{
  "norm": "rmsnorm",
  "rope_base": 10000.0,
  "rope_fraction": 1.0,
  "init": "normal",
  "init_std_qkv": 0.0257,
  "init_std_o": 0.0,
  "init_std_down": 0.0,
  "grad_clip": 2.0,
  "decay_fraction": 0.767,
  "doc_mask": true
}
Each number is 128 + 32 x the weight over its row's rms, rounded and kept within 0 to 255. Layers, rows and columns count from 0. Numbers have three digits each. The size before them is the row's rms in percent of the matrix's.

# down: layer 13 MLP down (transposed), 1728x640, rms 0.0625, rows 451-481, columns 320-383
# gate: layer 13 MLP gate, 1728x640, rms 0.0878, rows 452-482, columns 320-383
# up: layer 13 MLP up, 1728x640, rms 0.0938, rows 452-482, columns 320-383
down451 103:077114157143100136175066092118135146212093102133109129124130167132150128192122138096085134096203114103127167137170146173164174160094139101198133144117094175121119145084135151138183206168070110
gate452 106:124119140134157077137118152059121096111132062169116157130153112169100084131151112114129128146166106118096124158125191143072104141065090064110115129168115184175151082097111137131081084134115149
up452 100:150158120115159151129108125154142153163103196126088194137102112139154095129113092125126135135130141140120074177084182128138103122126080156116124122100124202130114149086114102110110148112144119
down452 101:165113149163154092136091132044063136126167144136156112148155122129133171151192136137196124108127158120081127152193161099133118144093110117115115149115099080108182076138160145115111122134185129
gate453 086:081189181046148089078135105078086082081155090171121102162117145061134061135130101085126114126153095092074117098164146104142132115109148175133143140200146132145098070158173156121141135048099082
up453 067:133061116216147116124065154162183125127129156112163155098100137176146154109110131124096139131089152120149138124087126159148170139157114064147140105085104110134140179142069147111138123201075166
down453 089:079098131123149072122040103099141066137132133177092107148112136140140153154104121119110085123156143057079072086120135116099110119181115108147062160143090146160151176134136116187156174088097017
gate454 102:123092142050112156149074154115151110155125098164085108134194143126087145128125135148100134158126170113180094087143138113147123127171139147106168111111100178082158078113114124088108121101131157
up454 098:091171121160130161137151089153160130152151104111085115138174165104108129116116131113105175146066101117103149135091146065168102133108149156077194153182150131140138133113121087162117085100152109
down454 097:147179134130158069145157132143090109082133152156093135122123097126158154104112123158042081110169046126126150121153122145116144137080119181080090113143122050131167082105123181132134141148117156
gate455 090:108139121144147184133168164139209113143099163158045063059152179117135100103127178111090045137152117119094130133138112114123149102114126107115152127096148107084167189156104167174143150097129103
up455 095:199095135112089081109086145162175137091068123162137071134135127152126151120115136132102176148129160079110185150148115162144124112145117098118119175083136168118101161117155110106149126112086112
down455 092:142061166175153104157138135110136185168170141139101164131192112123090190130126088086104127101095104116148084091092151117105122134174101194118114133110118129087114192156139168149130029147164139
gate456 101:131130091160181143142102188135104189147117146179115129119135168108127086125128096169128115092095151128118150157122111112155068132109124164114136172093166158108071169086101121145134157133096079
up456 090:138149171121160085075091095092157142164077138090079165138082162174140147132104121120112077147109163182145116166151150150113146132164140151108161142161108125079162135134152079145094128164127224
down456 100:129120137114154186130103091098092139090100119121109136147156207134100114057100153110153147164158143109078091160078133127104164106100153146126167125125092152101148084141153124133150140157089129
gate457 099:167108103146112082106126183111135127121123114056132076073102093093169091095120127148159149138168136140151173092093124170094178109189113104179064131134179159158136131080170144125181088119126083
up457 095:135071168153122117123115159101103168095112126154079109193135111123148154175115071124092093116138124113133137195091163179138086118096178149067202168167128177178179099114096154123146164060137154
down457 100:154129137144114105174110183120158133126169074143153167102178132146157103158084172136114087075168098133172124142113131164122071126127087133119135121153096096096156129149127137144123138148120091
gate458 100:109152069096127065181113067142160133133130073061104156080099159184154097168146109110140098148100172089132104149143144109110112082210139152116098101093109149071073090107174117113093137154095140
up458 104:102113150212117127043144162139137150123196153086109099120104118175165127152119081121135135123133069121122099108133065133148085036141121121126122094106086154103150135138119101132095083135136167
down458 101:190153112017121085041147088175102101095123178097053143123111157125194128124068117136119106111139069176128131136148134110168097107097097024133172147186137185110066085137106114105162094148095091
gate459 097:079087081081117122096130150151095175131211126102089108122150133148099122162074093108198170115146117102141128052113127136101161187164068114144088140197155112068147129105133150094132112062092133
up459 100:150110099128099143181084176096139121126139113119129115155129144149081126140149086125060119101094195125156117135084123107150077143144109080150174148162107028180124146147168107140069104130138141
down459 097:168125088127164170125151115082112132109160155106080133155189126155112118158091145134118106114146124149117140097162117144107147162190130188094155108167114071140143139104129130118113147122138104
gate460 101:129143101083096179062127130166152059122129143114118107114143087125114142050147131132156107097133159109064165097075129118186142123156115140090103141141112139158176118113094182172170137130143152
up460 101:083124113104174086098056126111156099118155168186098163061128206153166124172207142150128171149152070143095185115129128134138163138150129125159184083147109167156139109137105097145155168126125141
down460 097:092149171127159117123088154208120122149100095084170153122145125104130215148111167064054134107126105116144146108132088080107110118182097176153084150102117129165141126123085096119105137126144165
gate461 096:140130161138132114131116165080155057132128115082155087195144186035079124137152166102115146112133094085126155071113113144141108146133151109107122125146103146086165104101158109124159120119149096
up461 092:122117138144121156095098137173116110132129113162161190160155158135113111142136108121125088173118140132157188142154173094183116132099118088155146152078135173080061098106165133118174148138091119
down461 095:145040221132121126104148141135149086066076130188123154126098067061105156147088161132163081161149105117080162113085145163054142120108129110115112124143093170130076120174157138129169096101102171
gate462 105:146152118087128131094149113121177128102117175125051117153078126201120084094179141145081146176066174143089123152141109144112124147079112070085079140118089132145165135178146151131146182119152105
up462 103:147101203153034076085113139126144088139089145146117099155159157133134127140091134145134111094133127097081129102089129138171100065137158105128118178087122141072126067172052148100155144106149109
down462 103:118067130139090119145129152118119167133084107087115115112126161139135163154089099085074184149127118153140136159125109106129142126153113124148123128148139130127086089114102126097087071139091145
gate463 095:136145151086129144127156150131128106120114147084151128155100148103136137129126100064097137142125117191124128124166074121113148140096081112041137147083185159141140120099078115173118141112146180
up463 097:154092116078081133136121157142105160134126120144132142149087117145146117111139142147120124130111087092128102172090098119114137134141098104129147118143069106144097107137148101213120122164156082
down463 095:176088117130160129127159115135134199111169140137136165171093143128132111166128144168101131157189145153052166139202125076122112136184086127138114086152080126085115169151097119159164182207138142
gate464 105:103143154138109082145090144145087093158156171126149128150133146126087139105134131164177123085136172132124111076133131149151169153087149144138168090106167147134187149100154180144164185184132088
up464 098:149101103151117176137098116169117141113152088129087087099087086139148146112127135153158117177115145127082154062132147099133150119056148101123115142174118159135163116126125109081113198152128177
down464 100:117154141150192116173173072180122168153076120101096122155129140127127129154125067130123093088077147191142140062104148109136121105088123157147109144143164099136213129100189079211104165158151152
gate465 104:106132107113147150125151095146185132110099150067070106139118105150121103150124118108189112111172117175127168119154095104134114163132160141123125137139118112122117108130131173165159164199133145
up465 103:154044132151133172116076134144122175077080157118143111160128133065114125038063152143125124161164094110117113119097137121146098104143136114137128080093159173118107156173125102102120139108132139
down465 102:094145120107127115104128068108134097138118126156087109192152121164095069121091111066102117119192168118095128137105131178171143136132125124146123103150048077115121187127127114168150122129131083
gate466 090:060114114085124166126158133086127139125126118060114108105137104128151104152144108149106146227124136129105083144141145096101065177092138123129093126099131118145100101125119151091157128151145122
up466 097:132156098085111152070127098107058132163150119130191106165115059107097119111086089210145181131133145132122131167129140138107204090152179127103125087109098093078151181142145134187100137112161135
down466 095:103135134120108154119102131154091109135126098182158126147123140157104162127027099144145122154124153146110109125138145156200096161136128112120206090145094069091134134110107139118199112112159142
gate467 103:129128206161126130126133142162147122218120085115089081198128122117101125147174118164179185107165179099117101071139154118144103141130151178142158094155135136134120151089098110074136153115134098
up467 099:185170177133150129076121167106170147088106122159108156142119114143117177090181133080080139161148190082128126126106120071117135095142082141109091092133163193190120130213144079143125138153112112
down467 101:135122087171165091205148102174125127062129117075164180143098110140155088121104133134083121112079150148118116131110117135131175122121168076189137146083117114073169137064077097107111162156132102
gate468 100:106128106185141119150154127132076201063148167128155099174213187085100126066188116092146143144147072081113118128140142119119169130179192173109069168135187129132198125168163097129048064149148105
up468 098:128088156133151100145146169103109099068128155157110135120131092105122125120181157191172178162144206168124129088141067090148152142152129105150066140135131094113146114102102104111151161148119114
down468 099:113133154164110088139090202094156166102174112181083113098134065171112108140177069104116122182120113135117165126211168125146136132208178155146070107120142152132118102128068094098135124116123124
gate469 105:113177113141108121143128120115138108111134139110139173173119111117123106078144136164125134209121066139172083168145095054108124086163140132140149149119162121128094125130109102140141204099112072
up469 096:098193089144080148176148137152078162185162212155136152119133152140168114142132110188137117149081172147163103133116086107181203156171115189182113062133150135129123088116095116126207096061108131
down469 103:096162137144130048154111163157135141106055114172079058130163116145099112154199091135205148073142095177092139104133132169104103140098129109150154122139089154140097137109158096133123111136112129
gate470 095:133108157151147105140109122082128124136137092136127132107138115190168147107127122104178163102190139189191115097068128085139063113096097173124163151107122091114174215163112156053098168159146127
up470 090:138166101135083132125110127138091180118103108107155094148162109116136168125115088161150109172120143133117136111130181119119140139098089083102122198191132117079137080129144099135146112122065146
down470 094:084127168140124160146157101126115133130147159135102134091161107121139138043135125154145094108153126154077143179114152102153097096121093135093115115111135113148072108141145138135127154112124123
gate471 100:174140156192184185130138100142209134113090132106098154148108138093097175172122102114160182052146094133117078096124109098142089166116185111147165166147158160164103050084113083136134141141099136
up471 103:144131165167132176116161086152063094059077092123083171190100137135093139135086130174071169075137103091040115097062100154151067183147130095159171192156161105139140163096142138150123122160112121
down471 099:092083149138129132160161103140093112167108095165111117088154175161224105159066160127100142130085110173147131143171126135160148112106081091079137107130076079121102103137109146139126171127154169
gate472 096:145164091140161076149146187062141117121173152138148118119030129130091116090170142090147089171146069165125128174161132152173162109180120084165144101059154183158167078168146127120188125121105069
up472 094:089120122166118133071118118156185134125120114181156129132149088110132098114101108091109147146125137052116133116115151115155104166126122061079112189126149137140179141144069124134146115158142077
down472 092:167194194146179161134122157082101081068144165109120113113151183136136063103118135158172070119112115151110174099118137105149113195108075092140090037159109106111149139131114162109131098158127142
gate473 100:122111078053208147137130125182099161143113148118118147160080102089177112166158111126135127103160126108080111166183091119097194141107167102162147102131124122164123113159148096104105193101150115
up473 099:160123166131134072111116093166141154146124080120120125139168154108114185100081119152208117123144111121142134117139134091168102115130173134181080147176120129140131076060077079104134080124156167
down473 097:099137116091084157119102131160074159183077121119189159102132193084113138151124050075138127187134076129201060127153146125179128163142144113114050164124111128137135138085103120133190115129141097
gate474 100:096155124144194223093125144135132138179109148115186113173184133178116137129167202074051167145136168142122164128149126156135065132147142109124146131147152184149068136172158104128071099139102147
up474 102:150135145152105136106139093176106107081224075138109115101152101124158152114088145108098069144152115116085145109123117091087092087141066139139133073155146132166197161135095103160118183114130149
down474 098:151131179121151137155104120107219063117149118149155142117113121178131126105188114148087165123102111158122138134155154132165117130117124180096101058145117117120171099129105112142152064100161092
gate475 101:094187153204028106145108150115073128152129125120156152169121126118159139150133106131103064158131153134102137069188167059141095189151120088161129094088096194120118081120174085159122145150114165
up475 101:110139169132065152120111183112072079183115118109122144122094117169103127143085052205111115148126179129164167171170167143102131184109150136136099169128088142129069097162072169160106147101117134
down475 109:109089249151124113133078152135128117115154157076126121128141143144135172135175082059151091169104160093057115144127095153091134104134199072115123148106172166103131081109072062121179142185209124
gate476 109:152120098136064093103116179125105114112089153142070224137100169166035096125124080182081159096007058104141190104120135093123166165155154146160092122127095166094138102130134126074130095209170199
up476 108:098135073161104151137158152118159160085152137128095071122123132160191146125105117040178099124134093100169190112092137198132139153151163152133089111187095131121155089128094132105144123099147159
down476 101:136140087121099183147133117160153196099169019078144128144145107116157081153132144057160108119120096161132118177089196133159090149102103127110122116064099143171167176150106129071141218154113113
gate477 092:138148102135120105190154171084152064155069168116159163168104140139121133107166158124116144122167116063069144128157084156150094180116084139134144100095118119141184112102082091150138163114152117
up477 093:105126080169093101162155134071123197084143151093123113140149127144103090120190106078123113179121111168126121098122078155108119128194143186114173085098075101193171111122115133183164136059131110
down477 092:118121160112179076154092127127125071136108152153181119099121143117110146108058126119156132117105056123079187132160163154144161083097165128114138139149110136149085091102135141181170094092134146
gate478 102:160118121119155214109146133090136133170132089097175120082130131159127086138167124168100151115152148123092129097125118109091100158129126085156147133156187175138175100097156112159151169099113114
up478 093:141099131126083123116143121106118126127148158106150132156144180117103103117102093140176177148141130103121100124126047082094130113135110153150092143139170106059131173108098087110118128143188164
down478 106:137085148122144127165199115106115160122177172182146117106162128115103092156160117109149133117072180143121139177083108128130128163152077099093117117123073117083173146130149114095149111158143134
gate479 097:114112117165142115088015106213103095103145124153152133145122131144111125130122162154121146185133109148093143162109129075127175112154097118156124164118154153141163129093101147177072149110139110
up479 105:141112133139127150116137085130182112153107176169171185100137107144111080118102172104113105098182088154096112189105107068085145120092160148146113183069150138108145116118104144118137122130138095
down479 103:108130131171188138158125106169112137174129123154088153088122143134065161152122119106116074111134137068183139118098097096106122124121125127153065174141154146113178114151113174148158167129112162
gate480 128:105114170107088089170106129124091106126098113114107146123148159101147112100106123110145165111106131150071104111079123059078115097080077137171100120185099131092121136147165215144130151132106079
up480 148:169094095117167125150128126107149178156097120192192138116151095137104132125081086079108124141116138119071082136131167095172109138157139186135137109158135146215148173114056135175138142180154121
down480 134:156131068149190171187160117141098090145146150107159163157097145069156134115120120168155131170099157122148123119060093114110095090166119145114154082181174150096136138133123063135144088103146111
gate481 102:128160157052142174108114158116133071092189146150174103111111098122077133127164133177141129154053192066084142089105129134122135171104134150108090183064100128087126178163123139092106152076103167
up481 099:121201131132146114114161127116151138121191140127132087134171113119149114156129073101074056123085214104175116187135094131143132182127136134056063117019092180096127114114176128123094076120096118
down481 098:179119124124179116115109114125135112099151137104116121156134157098144183132158118145094152118149105145129134106120156176186162118138169156086126171075085161149091167182120153184044130150166112
gate482 097:094154172139091114073072162139125118096161113152096120177139070141138064147096127130179116101147185145189103170153037140080105146065160158111120137175110144099131104159109136045068166091124141
up482 098:120139122169102086044145115128105060080135104118140121083137154100113108120156109137116081147170118134106133134090165150098106112147146143130103186155092117124138045155144108118174124137144206